Weights of a small GPT-style language model, trained from scratch on English Wikipedia: a variant of Adam for these matrices, 517M tokens.
Each number is 500 + 50 x the weight over its row's rms, rounded and kept within 0 to 999. Layers, rows and columns count from 0. Numbers have three digits each. The size before them is the row's rms in percent of the matrix's.

# up: layer 22 MLP up, 1920x384, rms 0.0549, rows 217-252, columns 0-191
# down: layer 22 MLP down (transposed), 1920x384, rms 0.0492, rows 217-252, columns 0-191
up217 091:507446546528436512547520416472502457436502580588523453544552585508511572484570481499523549432511516531558435541467516520487529486500390476465507431450407483442467544458503510541445516524470519486484456529470505450451476483566531505552495406462452473441521510454454540489328475503500452489492518454539537457400540540457582463431484547456547427415543420463538443489493453523577450484470538501528522557524468481407456524563546571529509422466482558451561491516570492505567525458515457562468644458520532481423468522480492466590543526471533510497482586469439557439494373472425480534
down217 095:465591428414461521567530432501487570490529451523527521546535564531496446521397522502529463515496518516405442473611467533547530545547610501544377485572507546452569538463459544409499355500528503587490500444503489510511438479517477515476453497453504454487452481474492466485464596527446448515586503536649455593459355513428558533490433580482530473518408514504596515492432501512436455551529520578447510561506538474498508533505505484505449553534472490601488572555567470531519454466493503568450492469528532494451507509542477573524489424514508552603505483465470579594565550403411482475
up218 096:517569426551529466499504466555442516426511484503567490575509465493523584487553375570418561425574415488593498455516411505477488473532438506475503491553456547546540565475476465479454607486544428517561476628512592447530435558482430482487531559477408519507454480558491524464502555448569526527548542555556508509467457482477455385463542538426573535426498463494515529430472417455412474418435545572418561415470521602468495540623526541446498564542513462485467443518533538518558545484513403501524550523479502529533523425463465510532439516531374462506494472501485509545458525441531527594
down218 096:495522509501480557554434475426552445509439442466468462578518530548560408500561577462522602577436418479445449411456462514556458553460581577465464521527542476447502580413503492548467600483502466540434459489463609503517423453443492493543418392475527641509466420486530462478514554458560463442501491442476477599436495489507539525426460480460453554569476526516597500515518546522491518443485487531634430539428427514507489502405527505480457497495466542549556510561534524489526496499564481452461476549513530454471544506481599482515636550488626590449497512496471466540427514394522448518
up219 111:617450515473508509442524494502492580463535530479643483440408514535472432582449467436564602534511457423450440511505545531543501587498443475575513488411489515422515522450503545503428462588468528507486525518561513544473511488570455512537416443565576574462448354449522486538402508377447391509501625520503465519496517558505485620388558506549448574454426451508505553535550514462490509490485516498448464482457462476503587487436542451489586418449476502531481478517509506524505504532539564588474488522509429546536520479534521498427572508434506496476522585454497405557506484479520524407
down219 113:490485499399486472531525449509471427480506532485512475491559513454497486569544492532530571520469550461508373482499493605441536441407447529572497482530591452435617460531490416563544477569465489526475506540515626512546481444579497519544524468485443510551537567420517439526359516450566556394488488461542540544583490531498471565459478394526473581539561481525480537600474563461508503473528442494495542395594484518493449454422567576552466495478504473504535566499469504559427601595554454552461545512492457536494619458563457495504492445458476471503388545419510516483437468463556494535
up220 112:513472476485467495480485498509472505537503537538640435532443456496566515427589519545494542485413446414433423546469489475508469451569506481486482467498507494537499494530517530510451433444490451443474510398518517509484495500595501478496443482479427489504587541558493535535413560467539582546524579527471448515541543566545529482514588437339565470450441485395422481517531472537487484499509398521557526450474469395559466529453438510540460568426457568532553534529536450534431438478519624610461620568445470486502565478439552576458519574428511425502465442580440458582470502504518463471
down220 108:497499491501505550504566468537475488492555544515513452496516406510465446415489517471539511496468578488471533482473438434493590526542414502560481540489498500560508631499445517510542617473345465504403526503481423574589577441554589516492538491509520506493481532495456515401496480544510572513500513417627536477538491637630629467499569498441500435483499487546409558580546521517541536600555432491522559535580538467419511437553401429537482426458515479493532556459535503532486444609508497556541462537504522485464470496470485510469501444504495540519479576579505533531430482521517435469
up221 095:456526491496477479517368528476551586474483455508493374595620576512529507439455594519463545475470450513465481490428511549440468490509476499490403560538468549578401525472451524472493488548539532491444478459485542545592496491496405558542496500508484463579449582494549506482554431509379530608561493517537486544518471428573479482425541469470538497473453481463413484471504511580534410537516468483472434534381641453559519407478502555481488473418487538507460472586488472415551460551586491505585531563586524520534548520552529502578560493502458507520515531548470492618431441523410467575
down221 096:526528504499517517572505502516483418387590529525519447531505480447590571481501549516556552445514552419484442428528435403538586497465493496526418562529487522533565492538468550498426478451496599527440480559488510447430480473455490531466524568488524486554602516544355487380423547574518508473586443563465558445559607432461456444513460488481439485449531554599511565518459529479561462499528541480508544467530546512514552489577473474541545530490549474413514570443519479497439467493540524531444459526473511482494412466558437477580480450462501483535528452492507526391474460442545458516
up222 116:517535515429448526425487507593535539470450595487576583432518475463435508525573466573517550499489495535603462488547505466490510504565476481531572556500428506512513440444519446519480533471487486421564459533423477584433556630545465477557535687465502517519585472525558537514446516498511484604546576519466503512556567492528514515484483544457568578564601439595536530477492437554447474502455479428562484431466439522488512510342477529501529545520551539460496521540532513477507470534529442516586515550582455506489491481534460496559514441485575467619519505516439429568559510489478438477
down222 107:439544543550468567447463511559605549446537516494479391519539469541501516470401508496469366536525478504494509459562481507496460532577507522590579572472432493459487437485522482491562522501465538442536557574434475556432498593497496406468420593555528519566443489514500452559440481531452392489546472475449496517531442541461609491487474540527467503451389509483448437478540465524549570427552428467617518474493443513556515478423501500534455403511502491506577502505474556509439491532479578528513572568471468504400526463582532457489476429476595411453366564557539401496534475427485443526
up223 088:470377483449458511438477570424417524439426565341523550475450508561572475520472479535471472484511473448506460472532504544507581481543551540529474521515482433545495535493604466495431453490508576399420528427429525486472488543499534523597538465488494580536566412511559510474403385386445462504604533533548576426469494471472480552489479443458460535458528594487468469430485478501480469499531503400556595502498502514465490536507347470469520398495550507545519490505548432524477475489589545503537540505530451540559485517458437536511430469514516526480469515542536580518613451419512486591
down223 089:468556408449559457472503632477435504566490557488524539465493541467420494526430485417438505549482441532513609509580601514427634458516423526448570408516445506446503497531438523478557477443429453493472575576548460531496507465489500506548430579525584556442496481404426469487533488220496617419492516561447436590445455526491658515478472494524475519493544479523544566504455468466460545532559564535507462510522534564465547500508504531536435526538527462469502509490469502472465521501488485512508499513465462524505454517443400519526447439493537516515538492625481577573507399482480509470
up224 086:510511517478517498494530547458478490481455486518509541531574561526518474514523615438477538587500489585554551424495462496536423445575490509381560517481478558422553511446503543556494533515385508551554480551469480473445653492523429456530490463473501391516549447441529509562487447421543568501525511458528589541484506530478564429474507532507580540476577451552582477552480482486575512479495549479484514488485541487604628501571415509518527531409518435462555516471503460459567510501562579479473461550492499581644565496422477492533507519440520513506369486493503471443618457478546473497
down224 093:524526559526537477570435457472586488474507561452447557577537491418391586494531519487511383487530534433431507485476477535616518442426525544507552472526547503462459515532439533452476474454469439553524375392553433476358427388455456492499503489570378555519529563505512505523485478425607575500442478575451504415519476534470513598598427640506531512452475526493544574503604470503548532533460457577464505470512477493476502494475453436464603576498550520457521506501515518507469469467526481502551442489467462500420476448474498503484550471584502582449441596497455411487491551482459468511
up225 122:467529449462509540508464558582550500501481504475475416539456485558549554611515535477476473524440560518421525479463530500598510450522534491524478520549340534441509516496390481443463492566534599533445436454489471521474560479520523514507453481521437554550487510521484495604552517502517519471532596428542558573528417449495532533420487475461531566551537462557524435423454421450542531553552463423489491465435541487597515512449444537470467493480417477439594499476499450440541493520437500521458399456474564467573533555585498523472500514421500489545527441443366520517483556465392586434
down225 113:366472542456547512519509517551474451452501493477532482507455506454436518547452469487601366634510487514527502457445445554516481445456452426475488447463469578478499524462468475468450527492423425458508482435562513555450515461482529507485412496463574526507482448501550535541586557522447495479529548500539596499522403532492489502503474513530542512478524534512519511502430476467503473582528493506524538425492595521537532545501480612448460498528494511541482492427498486396504548535557570549488454487448502482512421555514406429508430457453394507524513428489482466500545584410534528490
up226 092:503500394504484548491456577539516627507382433496445491505541501442491546559436479568508541552485484504493522508355541541521470481425543555531387495512516560452483388437466533457556468587505526531448407452504477512502414482485459457497484488560498491487563578510526502602466504403392565451519503412397547494524486496495446624409440500530471451489501497455488493465529434512587584472477520480544490463502460555549459503497455507551409514440522549502556491526472635436637478511439561550439476517512479435555471577605532610471461488547484459621505563575442496574503506549505452533
down226 088:474457496599564456440413515556629441426382445457458563454541407531435446527480520439533533555551435604407554515566530526447498509487470501478531452526533403508552487434498447487502480478495525461570548560460529540472465464374551568496522601434465451427485534442545433378477568406520425504539473543524506521443545480485467476538439472568493501536451525465524441500432538481468508440468522508527436557504495550468426437507494482487542490457444502533455506485466478562468544496480544443479454442434335531523534506488529468476465533496505509566447553504423484492498541599555470532
up227 090:490497427492569536471486486418565564513469552555437605517464457495500470599490429449445511484455465508510539510427505580500547440477504554425528480403523495516455534480447430458509412465559406402501491426482485383578553450491442488482442503508523495466598579478499460484468418510481536601477523508517483500546380488589514489456480471530434505519458471461379515374475555539584527505564530466500395550572460558565530486471500527548475436541517505441529481508379524463539450431494488537549552501499511611526405408541554556596521457535421401496498487437481492566566433466418492627
down227 092:473474563506479517519502517510456470514533512497515589468574539521504499516458452581524446407547409515478572543474510448453514476529422454488567509576492577536469470540520478525521519440452491483502544584515472559482467589379511516483534507473486509458483486482537520506471498531486449454579553539502522491502592523486486463410437492533506514387596531533525511579504448467469433480436513432464560498460524469537544551522539500582449473533533510514527481502560531583465500554508445525369405479457469376480616511462566502280558506457575494531534487441508506501483465424528530525
up228 107:565544491523569482490534448478380534495359575491555535472557544532546492549399501612538541545531483502589502455605524535499515424540505524630532505492427529451507511479504475480432528516507546477454476542457424396525604507595473493508475520510517560523557505490505552638443589494440470528471501530435419546518521481582523645469589430461574497448526525525514564494545538471547438542393562531521523397410456552456570459527435459484441455481456414521507506543471508473429516581494488486571519539469477565517520538470543459493437498438545534492463460435481491510494429520350606486
down228 106:452470499429503468500534516477456441480585529451439546434520521544545409575513469513554467445541589622519477478488498460488499492450500547387493482451491473436511517476448516561575455545467441511438547501474519493492473528545591513463558502510528570507421638525488512544405496445496551535564596547556499595470552515426488448453490493432511475542577477531480501508477383468506502453535542554581477551497553527595439566461466532492551392497497441453472477569479579444426503477468497483485438535507501548566541494535490461521514486386543437482522508529559469412471448554514494509
up229 103:475517507296468538561544537522586551448545425441483488468506511501494412474468476575493635486518540477483428574497522449467473422502480490518492441439456638552475565495523527508456551548529454547487513454555537532477482591485477568506423457488511505520520529505489483506553440367516459488522606429508499479466589473553494552592623481401584539459442501532498540428556476439494509508414430458498505528459521524478539576481551545502536457506517488493483619607522466578564426512462569480550519455516476529469584600536511544527502436551478499595456520565520501572447536456469498439
down229 107:481550492626593394290370494484559466406525448555501500598502570454532478410498486547522505548479552491554555524517454500518454593487492483486461480539479511557538529460445495437488441448508602572487514522483540583556369537512498452520526529519462567545539479572515466493519564628474549527523510557442476477537456492420380515527450519526603532526445529532505544539524555488449454420469540517506478399518498545579521467502470535445449496559425637541433513470563508417399546507514487503483524485548568365551463573475549520519498508499529538470569472543536472451537509615550411483
up230 103:507503495461550515435452556485524535456499605428558436525541482547540414519476539451450564554466490523536530565386498410535518452451573488465404569445581492417457533511423550393519499582411509478453525527463516516460600528499567535550523514492572583553473463575463601508461509519494484455470535564517526478513519427484471445391534585484470537513405519432633485570523537430491507559507521502459425524477483442517545491443532520478454539559472524578521462475491465398633370460522516659462403572578545479537498567526486412534576505553568447530516494585472565614505492466527559538
down230 100:515563652465443449506460498471504478483483470502473556513591537537590494529447548574436464531435443489454479521407425431406473520472528493408475531476462489523466374407619561411516529532482499569491390423470417488504539565474522401445407507566479545580505561522499445476476555478491506548497455489519539440604460458473496567423464485470435452545519504515438570521529580503525454516595544525451459471489377441455454449543486368593483511434535662474440506619496494456518474554520586460511587438498468565386436448409524421439471461469575509505501576426455439513522553417502557532
up231 101:396553452510497475508544540432484480502472448499603600639495567482581572466478477577491528426479443539500504466536459505442469579433504443396483455467453394444495522452470550499472514503495524468486466547425476493476569483609466445515388497466506512465470624510523571471493504493366535379475535467500546521483508523461585483484480444515472486507510496502449485500537507425510409501559522472553484467441424446509463529454602465412540593526500520518444462550457441520405474430567474527481523523558485500570548550526490502552439450488508427505423504532521542447386440496420516559
down231 102:546575445521456513584454490471415444537455425550408542462434465487522473569510465459493511515443522488395565468438479508429473482499449488433571586467533521543520542464456494541563616517517475549475549464524612499574529478512549443516527432529507493412472494506461487508476439289552524453589519477501408507530538463565552474444592520485431546493527473564525450562476496474568498520499449501472604457490430539490509475461520433549505536483395501445574547478587461486525511591439507477479496576488457494523561573510542507492557576512609502538404476490502424499562571482432542463
up232 100:497536480517536548396454433483508570511531520538600536573535463503641407525449411477456539463493579464511523560539480493401517549614516482423505595425467521462548521477540474419529446497374472508449513489481518501628559554594482495523487564505476566637566449478500504646442495509506507543569601467462500625495476526578481525531510464495474445471484516419473529494495467502471434484466492385521518587429528461446509528369477614454491586509460487511437507506519519438489499486437490537468533517508543492509507575527584441562452475405480451479594458538511509580478459544492488535
down232 102:470504510512466589433420507535561623636490562570579553533494484416539449562444522596432435471557485504510536504533542439482458491504445586385409590621440495493557513513536443464549450455447496510504523598466531451475468573550482502483610489494437529543485475505562508613543523594464469488509565507479535547576519592518382514540425534508550503547534531497440510562500534451423461572469330570424488560473542529541397497526518593499565546488492482512540388485491517484494565461461624553529541471506522489511457445518532502488436435490457486503515455573606429502587501625490550484
up233 088:472549499456419535547430462606356511486439398579542432576562535519508499537455467588459468452535565445459453540589526569505508493475443526540500479424450546407597529485552582539551502507516504503519463483527505478522603682492444534528460561524475510572578490527498519495396478552478543533537567476502523489423501478529533540498515453435419423562405539561592512516480530437476565396510522555511520484466461535411514543582547460422475430472514555567607597480463509476461574549584592505474529499523485532517540534536435472469557545516471520515642423591370529511473504527455478434
down233 086:426404464469492568493557450510579535368473519437614485556510574508492454472437527476522464355451444504454508537483505479504494474469498459470551431486434457429636504460542521480521535513539405524547478600566490490531446432528575497436576514462525474476491437514444587568529490585546436493516492528554459516468519517378589475509479479552513532425493517505468443495483438487429499568438637432581574578477457509466472524450487466513417503459409449559494588494468496593519506509494385504524540552502432442435444533459436527492584515537488535484480451509455542507509486519525559489
up234 100:596449520465504528487414500500477511542494450472583444483547530509512542486401542571553536534499526494589479389555469500477512565430521447570480542479518547450534452419433560544476534485573601425531494522480519485493592447526381552541491588517585546476464446479438540553498495475516526496564574518498536554463382481556536561449457552532486514478451515480487512517475497519483410586554470539567537520439477426490589491414359450494442442490510503502592573483494510447571558487559524486535518551500398503447480567485538509469502504523554487544502410511472522469411467539479460489
down234 100:522474496493534519584551574506474497527526485472538581468514532559454477478597481510466513467452529507484539503448469506379552522542508502551467549571549525451531534480479529516497565497481530469505551494444556506397536526571508511551456539454584446551554438442582527481453505406446484495503489585447466579497458487673591472541511558462481538458531452512404518561463583516379382458408523556589480545579517458478503499465510536594580572481606549490448475476568513454493469525495559514453514529493524483528452589452452506508482496407527411521482480525513532549535516540546562517
up235 102:534545525494481507439416502521510565485483490476579456475482584516462480496563608546524425464418556502495500480530496464470535588543458473541453520476496548523401491469476469577514592527525458419504491464498505479516494556509488459659433489612528551512519523511567581515459502395543513503595383430526550482454566508565490432472673492417517506525450501458421417521591495545448508556477475494518560530508581527444439527510437469496515508470405520530440518500497459496532521434592541534506589539555512489502406608382546477550492472578570541476604514485491434508476506563544542461
down235 103:506494560503540463544504501465450439542484547475555508434497498553457512448561409549473417425468487433525583423559534493526569497510513516491540462517389489516551513450555433553574558506473422627511494510513482500442467424721472474440473460440573486495492543446589470543429577437522501514438457564617480530474469577504563500479527458503394497404382472584513474471512438542566490541594443555566492499590519430534467496603453471464481504554497456580447559429477424554548489462562482608532556532433511505392509510564555526425499507539435478514552524544514486619493535515472565550
up236 095:465435481468497574443518508443434459514470503491492574407525522540494454535548480509451571530542440433554483480491458484540538471472526403519566567471372583465499454464564460484563462634436520420567459464510478507480494503585516544471404429485437524538557434526483449524507350470501642540595523489414481461403531465595489535446665440397512544604501550533491605477484540547518425538433465460537474519530535463433582519458495451481419476509505453495496497595524527575433496420485521510521545436540441615541493506461558481545550466508431488534475466466491529492400494472520518463
down236 096:513541530511491400474496517510548418463437514597586487546558517410505451533472550529465502467526529502561459473466415535403415524543526435452489500520492516424516447485492519575516520553437569474501474369522516431469564429516480522540537552491472607426475548549375444591454507498519463523520494510519491472476603512520529527577436626454462483517528583522505541475567552480458506576532420551493494447495528507580583500476479517520452430529534516552456447515464527492526515511515501523440435478539535443503574467472472471457472543517457475471495647470641470503509502504535448419
up237 105:582504419495585515439504492537438517527535527477509453500460524554560521479618584448445507453446465537608492590408469500471489513532515449459496532434380492527506438503451559451515419528534535529539477526492428533471499561614562487517513478539537497683503483525565465598539444432428484516496572406488524536511476355490520547505479547509564540460422433508419550547505545555562495484487477504445546525543510495537507478499384547445469498409390538543481529562555551539496532549435525569549525449569562468542470494548576443622529555388539548507463545518475537593510517457450571508
down237 102:622421419458631526429596508609438712409617478472464523479439487462557541488469601457500542414502485551448490571409378449475497444537503543586460519523483413560558479536542507379590458503428492485458502533502510531510549514476534489460536471486478475495454385562498600555488439573514436483483507534559450507454573426475600546473459488547557546534516504615465531474491524528578474557566533525508524517470520450525490502479447507500561521530531459506429547503480521497532447486468516613546462479604529557512535577532519448490542496473484553455567563493494564498563464366483531513
up238 114:435513528504577513417491410429556596475447528482534526620500489496479390508465439405533427493565530540473491529550424437497410611542472458434500534533500457492437529538487497471544508493579499409450458453458480494468540499516505612484478422508532427531471566472571557497411501473543537513573510499484520603437531481553535456438525496479542406534502590521464508453553490556561553526426500437438520576497535382476534551427415509476416529492473508608560514528469437545502503474503467502574513511570514470567520483431556438540529497472457565482606467428422552512543369459451460527
down238 109:412422488538617430478535571492570484466564486466484403627499434555585520453496468469513496518526489508471440446542455532492528451472456542462395479485469516600492511563541577458530589511517508494444433566525543491447582442553486531465500489560491575557461438559603551498584422558489537418571487507636552467528483538487647491493429483470459479537519517375402492514533512516507498508473533529435481500519524545501497551560619542501549432552452487560485496464461532488501440503470491507565494514478506442479523416517546431576439572558423505503509565474525525517574501523523521434
up239 087:472561504525624505420495501554514583523483495556533490494542509470482504562510502489560532532512511491587481573425561566433468434562478540411440494569464489466421474445468450421470525531426453562574452450388436543562537466546505510502519509534521632600517412484508527561475549544436523532526458521384528466553441518540481496538491477546504484457443491500552519521469495486539423495492601459484396485491566415500584599534583483451489414492501489547487426545492546454533432414520510509419519554480513555584535561540468509496530420513462502560470467591459486480505506473452601584
down239 091:484472504504371468553598525561517481469400424547454523479470473442484446485475407354523549612579480516605467485468517572523453425466454470505476541521478526465492515411452441581465460517469495535473475433469484520461454476538524396462502579551453460528486531373481526451539441522486471512500560518541502453499525478584538414507531539446507470427467438528536540491429532477540481497550566495551435512564552487433593575592495522469446441490520549507467506404564479513564539535409539455497492550459513514524568486487544501453452481565495500561448478374572408550527600427645525527
up240 109:457526522484508495515511536432451550511474450566524427433545485589456486478477570529482504532495505466540476556487515545446581561569459524602537549532460493456474548492461496458466538554571558493537438443445468480555509536650399515473392470542549484469521541544458391454388549529558493511589580526551478510546544562529469483490531415481563485587563514500613550509601484502563525503516534533561526598361430468537527446536476404451530573500526420460546607590523540484506451446416598645434511442520487502515517518524461587505421388469579463479446470502454462391520437492420514508
down240 102:477497495531536429573565522463493490545506499401488375556540431459497567441497477503505514545496446520577488571434617467555556492474524432516506478526429498471397516462566516508534472442438411581610441549457496519491468384553533458542534461465531480543573459495519494445477405504470392446456469564457531435543398537504461483583486510479494528520510485497563508441492575519478475510524542456549411561419447387444521531557547466503524564464470423502445496517487505484462479494445516392507551511525509515439607492493534561471472495452562517425531484476594553538520434571443484361
up241 094:444521565507479471451519511589492536443595500513461367499579491589477584532501510450394582447580522491506482517527516614446485563535520433505456546522370431457463447492534468548424504497561525490562505467489433512461570529468539535499496507521475520647519529614544490508480418519417593495483531432468484536469466441463467486477531518425542548484607477439525417478539439514585474538448466417474498532494532581523486565484533539484437415555492485518436508468596612474462399434563534548477514485578548487483473455473547480463569514456496403545446483467476470480506455523464562422
down241 091:525494546546502485529492594389455476527552512501487461507506486487471423490472518328561608467510446590512404452479506481456562525555496415453463547453565581447513479469553482524477471466450481565531522484480540517492603531549529540492527484460477482455552469561489516385502499537504524420491519548426529541507463478573368476474483483465547598538496489527496523584498501464493549495507539513575446415482497479410480585513423564525438555550476501499499478425492497546513417482556524527495514415439530430466538558548489473447446422496515514548541539400555530403554515495469504498
up242 095:597577446449517509505501530458514451473460430422556521370612553536503462425498548465503515469461577450550495553523490545400491524448461538508516474504546467456477430494441526424502439530502487467471484487540492474499496536539505493508461516508528499418567581476520578466572526528422540515481546462472521576510455461490423572485527531522454545521477583521393473526525473487552473421542537646367517522529499514438552489623434497477511487472534525475530633445482478496593395558494589500367536467527538564522520590470552553456533353497447491503623406483479482410415509409432462510
down242 096:522488499540441450537442524555474457512462473469340529521499520470598492434452533502483434477614413585443569556577581485483535533566534487514501467435437447461530513438464433534599467619550462481513519592561549587483508471500492476485537514529488514489451509489449496523643475462478491488493491555497445569535553495552446496564449516535495482502504423495472594429570547590421522475512497464516664563473492561507451512405553441552432533459547522603454486561562570587503443528549419482487461486540461543431533565573509547416495481474446497517525482496505447456480572502563538507
up243 098:473549484495505488540390475415486390423482439511475523473567507471422456572454518549482443428577492441436470506477401538459545460416505504479560501471486566460515554525419519532458465491633470566512506504440528378486514512520434495403453460415436443555508505429504479477465399525451575574435501538531444474494518477586517537492428507453445481489549525567453545478491452464511435534615490590587553510534513510439461554506501478489436469477463457495467510575541477520551495398470494451535562532527486478442522561393474493510571471505466433567453588459442451536353496523430473538
down243 099:560464530481599509575464554460541487497562459451473488594479475502550558497563535506503547571501568515526484524486518487531555516492508551554461449410503507516519459496507638475554473533583523557523533548535532561449479482501553488516530491522495504468527452487451577625493546506567449503406509500528426523463424487424545459564407561502403537485485471472531519464457503555404562543485543531471457599592570494503450458537453500560519562456496458550622532518448532479527505617541476490452480458458489476444507583472412538497503469489535551524467517546443543488496467438489450492
up244 030:507498509427523595404498453563517577526475515441482453618566570519503515583549553463442558440434531510458383548542528546488413500514426443529453522490518504467406451464494462454406529534448518518597470510482539508557481548483477473456491459547521496521467502428596545527369554405493468468556550482528603524483508358451496448410577503518561480595477460552499484472521432438506406485490501466493488475473518510562530503389563493432431484528453485580512494542542512472483521442442435501548448534474518530549587605596602480530547489477389467625579514574414500561512394506560506552
down244 027:522469502535531521579470520466522485543559522531470432479552532430491542531544454440459496517479497456539541573447458420531526587540423525522508507577423519590491581474544402532534591470533604518510551534478521499562505513527475577514494520443448578526507477394455468521549526486499423555470555479529405586520492466495402482508437454420466448578474550504525519483526428506586469559522550460541523485539653532510587556518499453475542468502518517426428460521531491571578463435544424388490546473449571538519552469464476463461498618514504462511410490381490577474498449368557500477
up245 086:476504416587690462356432446439476464488604474598577455452470511542382465546513512425476476421447455518582508563572578450491528510532466438505414520444600459527541496594504542426471558555392483577596547564464588450533533547555481518570472433466432478453433531584587491523413498530527507514473525379577494481507550475461429570543472493480592582477570463474510461553454542465569398494463497451585486485512456422503463513465591535483490603538436482552584504441528534577471530472420568562452437482471489468531396512525509452482453439534544485444593416577496460545494516497538456523
down245 087:476657483597283208490418549561424427498295308698505569542485427505466455502487513502541444477469624488509561476498513488481488528460513548499473570492495427462523447482476518418494523420445493506450454521541503532462500476519522441457489491462507565432554539520541475460545478571494502408497455544526486489526428540541509482556508532562457506472511501524439539497501579488504488421419510501460513578499441511541461479535501500472499506495479495490489507430457499540508543467553462418521474443405556450519565504540470523511583556490497472456466504530633445476572490548487493495
up246 100:521469508577486529451438472450454500444503486539564475512487518555465498472494502512438515372475546447551503490512520528492491490477516454562525528490478530462482586520510439423417471500510477447483459472569483503494564537506464450554452538488595488491494581461542529481556559505464612468481501346526446573569494550496428472527557442446625510465541536488614486496486513482516460543463401554536414529487518480490477600357552580489461430500559474506548570478561423478484504477487565554485348406486560611485509457457383488571597514443588547511537480518482510452478550451558601489
down246 101:542443461531498473559429535514479454458531495544480448556513492522570517365498543514441452605598547403415523503494447542408618437508563499498478484450443471515469523577519463491489514535635527457503520524452552434420606431482520482587463459501527516423398572483472493480513411449495462469561511530542482559498544413471475501567478486499524516501451468539458425374461469508591466584439505539486483530538555545484655498566528572472495384536556492548504536489487466501545566487483443532484511472530543490566539461468465567518500516568538514501503471454548489608500543520503477437
up247 087:541442562480443572563533495517437374570412472571467543494534400517529589488564446559501429376515482509466563435538501620547481534485519485511463563553475440367551476416475516511445538505515484463500524381457458525612522493408482433564510496533511475560516480503444488611539529504569460496516525360549422582539479547537447482504527558526495517468475451394444484512466526474516525427527532538488532488486434555506532499463493455449503492551479529449572528575510456462471512493489515517584570514580534544464544520498525510546534560469464597462525489502471491413566526388508498490
down247 090:425501414428582554467544467488515565460573537411456443463445523477403540582503522593553506526420562499423440473491564497462521462468554445480489453471564484495417495497504588534497581556522502425500473515519455383516518436562507586557432520540494511546489534546502507430433582429446547404544568499512438564414534523408519452545536477486610450590498476503547525557478430551539560550437452472491536528420605510547469438452497448419480548521510493465586514500475582477510457478502437478434440493501380503500493377463493519502575501508477421566468550529565511582578514428507505512
up248 105:601513456488465510445527461493506477460511423532616457503424496512398538474477443501486448454473430512487547561477478405530523495517461402499526489481450434501442570470358400408509540549617504404523563486514420464650496546508486445503437585498471506528564497429488526554605627494526398466559559479531438580569464503531446604417552423573486424495422524545560567447494485424515559513441469534556544459590546537507481491408439492508501479453473459577612519432528469465500445489448586526481431513512568526532528506485439457448543500401514503531628592548467408553381502480485468545
down248 104:621449526495477468529501502464487558426549456518551416482530425505513495444508523546479453461473451419578440614614530543520571515541549430557568494524459496485513567504439374490484451425521481468504526527464418493490540530465453424590572499531388460473511564534450486569425558413431509550500547521546575474515436533528475622347488530476446491511556522480477500493426491543511535407471495498497430531565602528532526487462440563523516487543470485578393502514511505481385420494512465421483450573363511517451467526569500446471450590473500551528474518481539477669436489465504499480
up249 092:384459376450511509474565452464412529439518515517540445525493463454416527527457585469432428464524562462506463437519419506600515556475449554560507489474519473516501548543560509464401357492578476516483532575462471388476602515510448518508426518511465537531473566399535438459550539498495527419604579450531560510502539524514408406480500442548508499447447522616554578544564487462573459634505485466533526548479513516543452395516532455507554516453462477492564538605464512514474517586398548578570553452572419499499551598469484514460508536501528451506516624526453529554515527497464541458
down249 093:482585492488444501471426458558418471478525471523474540507562478444528505488658478485431513474555488533456580498429514449542476486490588443515549490611452433495456498459496476550539502498531542468378573523492485396474455498534439465543427463390636538488489449399543538527488453593478446477429556537513518505556418460583574503549489471504451446546515503414545486450491435448502420456563465507459565504526564553479557549569518512485514499450491482551483490503464558574573521465547417512530497427475502547566442459523588578518547478582464542478570457451553509528427495463402537465
up250 103:395477420440499507467469548522569570474524575436534473503516513536566494493528562502490439425555496565446505477542514534467464467576585483487464484520401438456482580452451511509456584499600525459565551543409508440572552505542409592523538512493515519530448451541426534578512548455489588447509461432492462425513571408604562432514521526497477474495418551582504585452495481436565461545512437404480476529451540523559609501452466493458527476563494487513507486487530520558538492447554510497537513553531521476442501542588432454638472496421568540488488477507476522505538518437486554580
down250 106:528562502544443441464551445569469439476534492535554454449464516536477531391476575454447492563447494553448454468571545564482574474535520515404486449492463502544520483439468529459554441533474527556479501431453403466496449507519474440468488483497476479405472509580496506507520434528430486537441497527560418596570468420474537544539489485525459489464435477477412491528448554538484539431444450573501492449543488559606519500480509466481555452461489450474604499484611490499517512501483610515446456553475442523557533522523540409530413528585525405405522511553485515563404533452502509485
up251 102:534574537440576602495368594444543417515465498466572493499576519667493516561521544553471536521422515498507425399537507500544514468566458439524412503530492481507419559515482576509411455459553547473444443424517478443521614501522504524511425466618454558521484523510475491491474506492513484486460541443471539449562460455501538467408536497468481461567520485537464534527550475504442543523527396416541449479490544501463506534485519457394539475394511518560465519481526576507573508438507477520541436537590528574482504576512530473520525488386466525537435580521489455622494526478421532504
down251 103:495553545457512493568511456501484529461488448464544488471549539554458441504482489480484400566480522472524491435560427544529501454522483486556459487523473459490581520510502551642552515354582509471484484499507558413467591466551497488545543556508495561525502569444475467484466495606557432492518453445368488476499464507509462503485548545467583494516541545442488472537462528477486529505534463544524479516595647485509462533482519440504573495528545592454445571553489518474475491421553474535647526449504483548533517522500484562438482500487523539501480463411486522490591398489465510508
up252 100:574578457474580471459480503482439488524513492521512507507533533534503506582438398519518543440522471453406472524419524472448475497458445389530482483492497400489491503510526492478470474533465450534529551458522527499508456523500410470568482588514501616514601424443502563536479501486530442609589514497568594464487514538569487533581501459487475465516524398538523444516424456467408423514511459532521479517621539465550515517423605478517564496463467510513562512497488468470555489469465484536474474541483533517527448496478565417449534470473480526587590516457492410504520496487465494508
down252 100:511468508566435475591518498523565587574483516440493527541559437494423522570550515495542434506452557502511471483577516488412491443482470562488491469492450452431504458536512509558445530545414460416581520526559429477507546510545477467486444491466426521466561474477631471487552564514490481445524511457490440571545537510487533583464525542505457514512527459500489365552547565469611640537557454484555491495497462484447471538489429503497472537482538534520590449546556500547581479479513468644631514486425431492506526439522505406552531449487411505497512467552516517526591584568476530449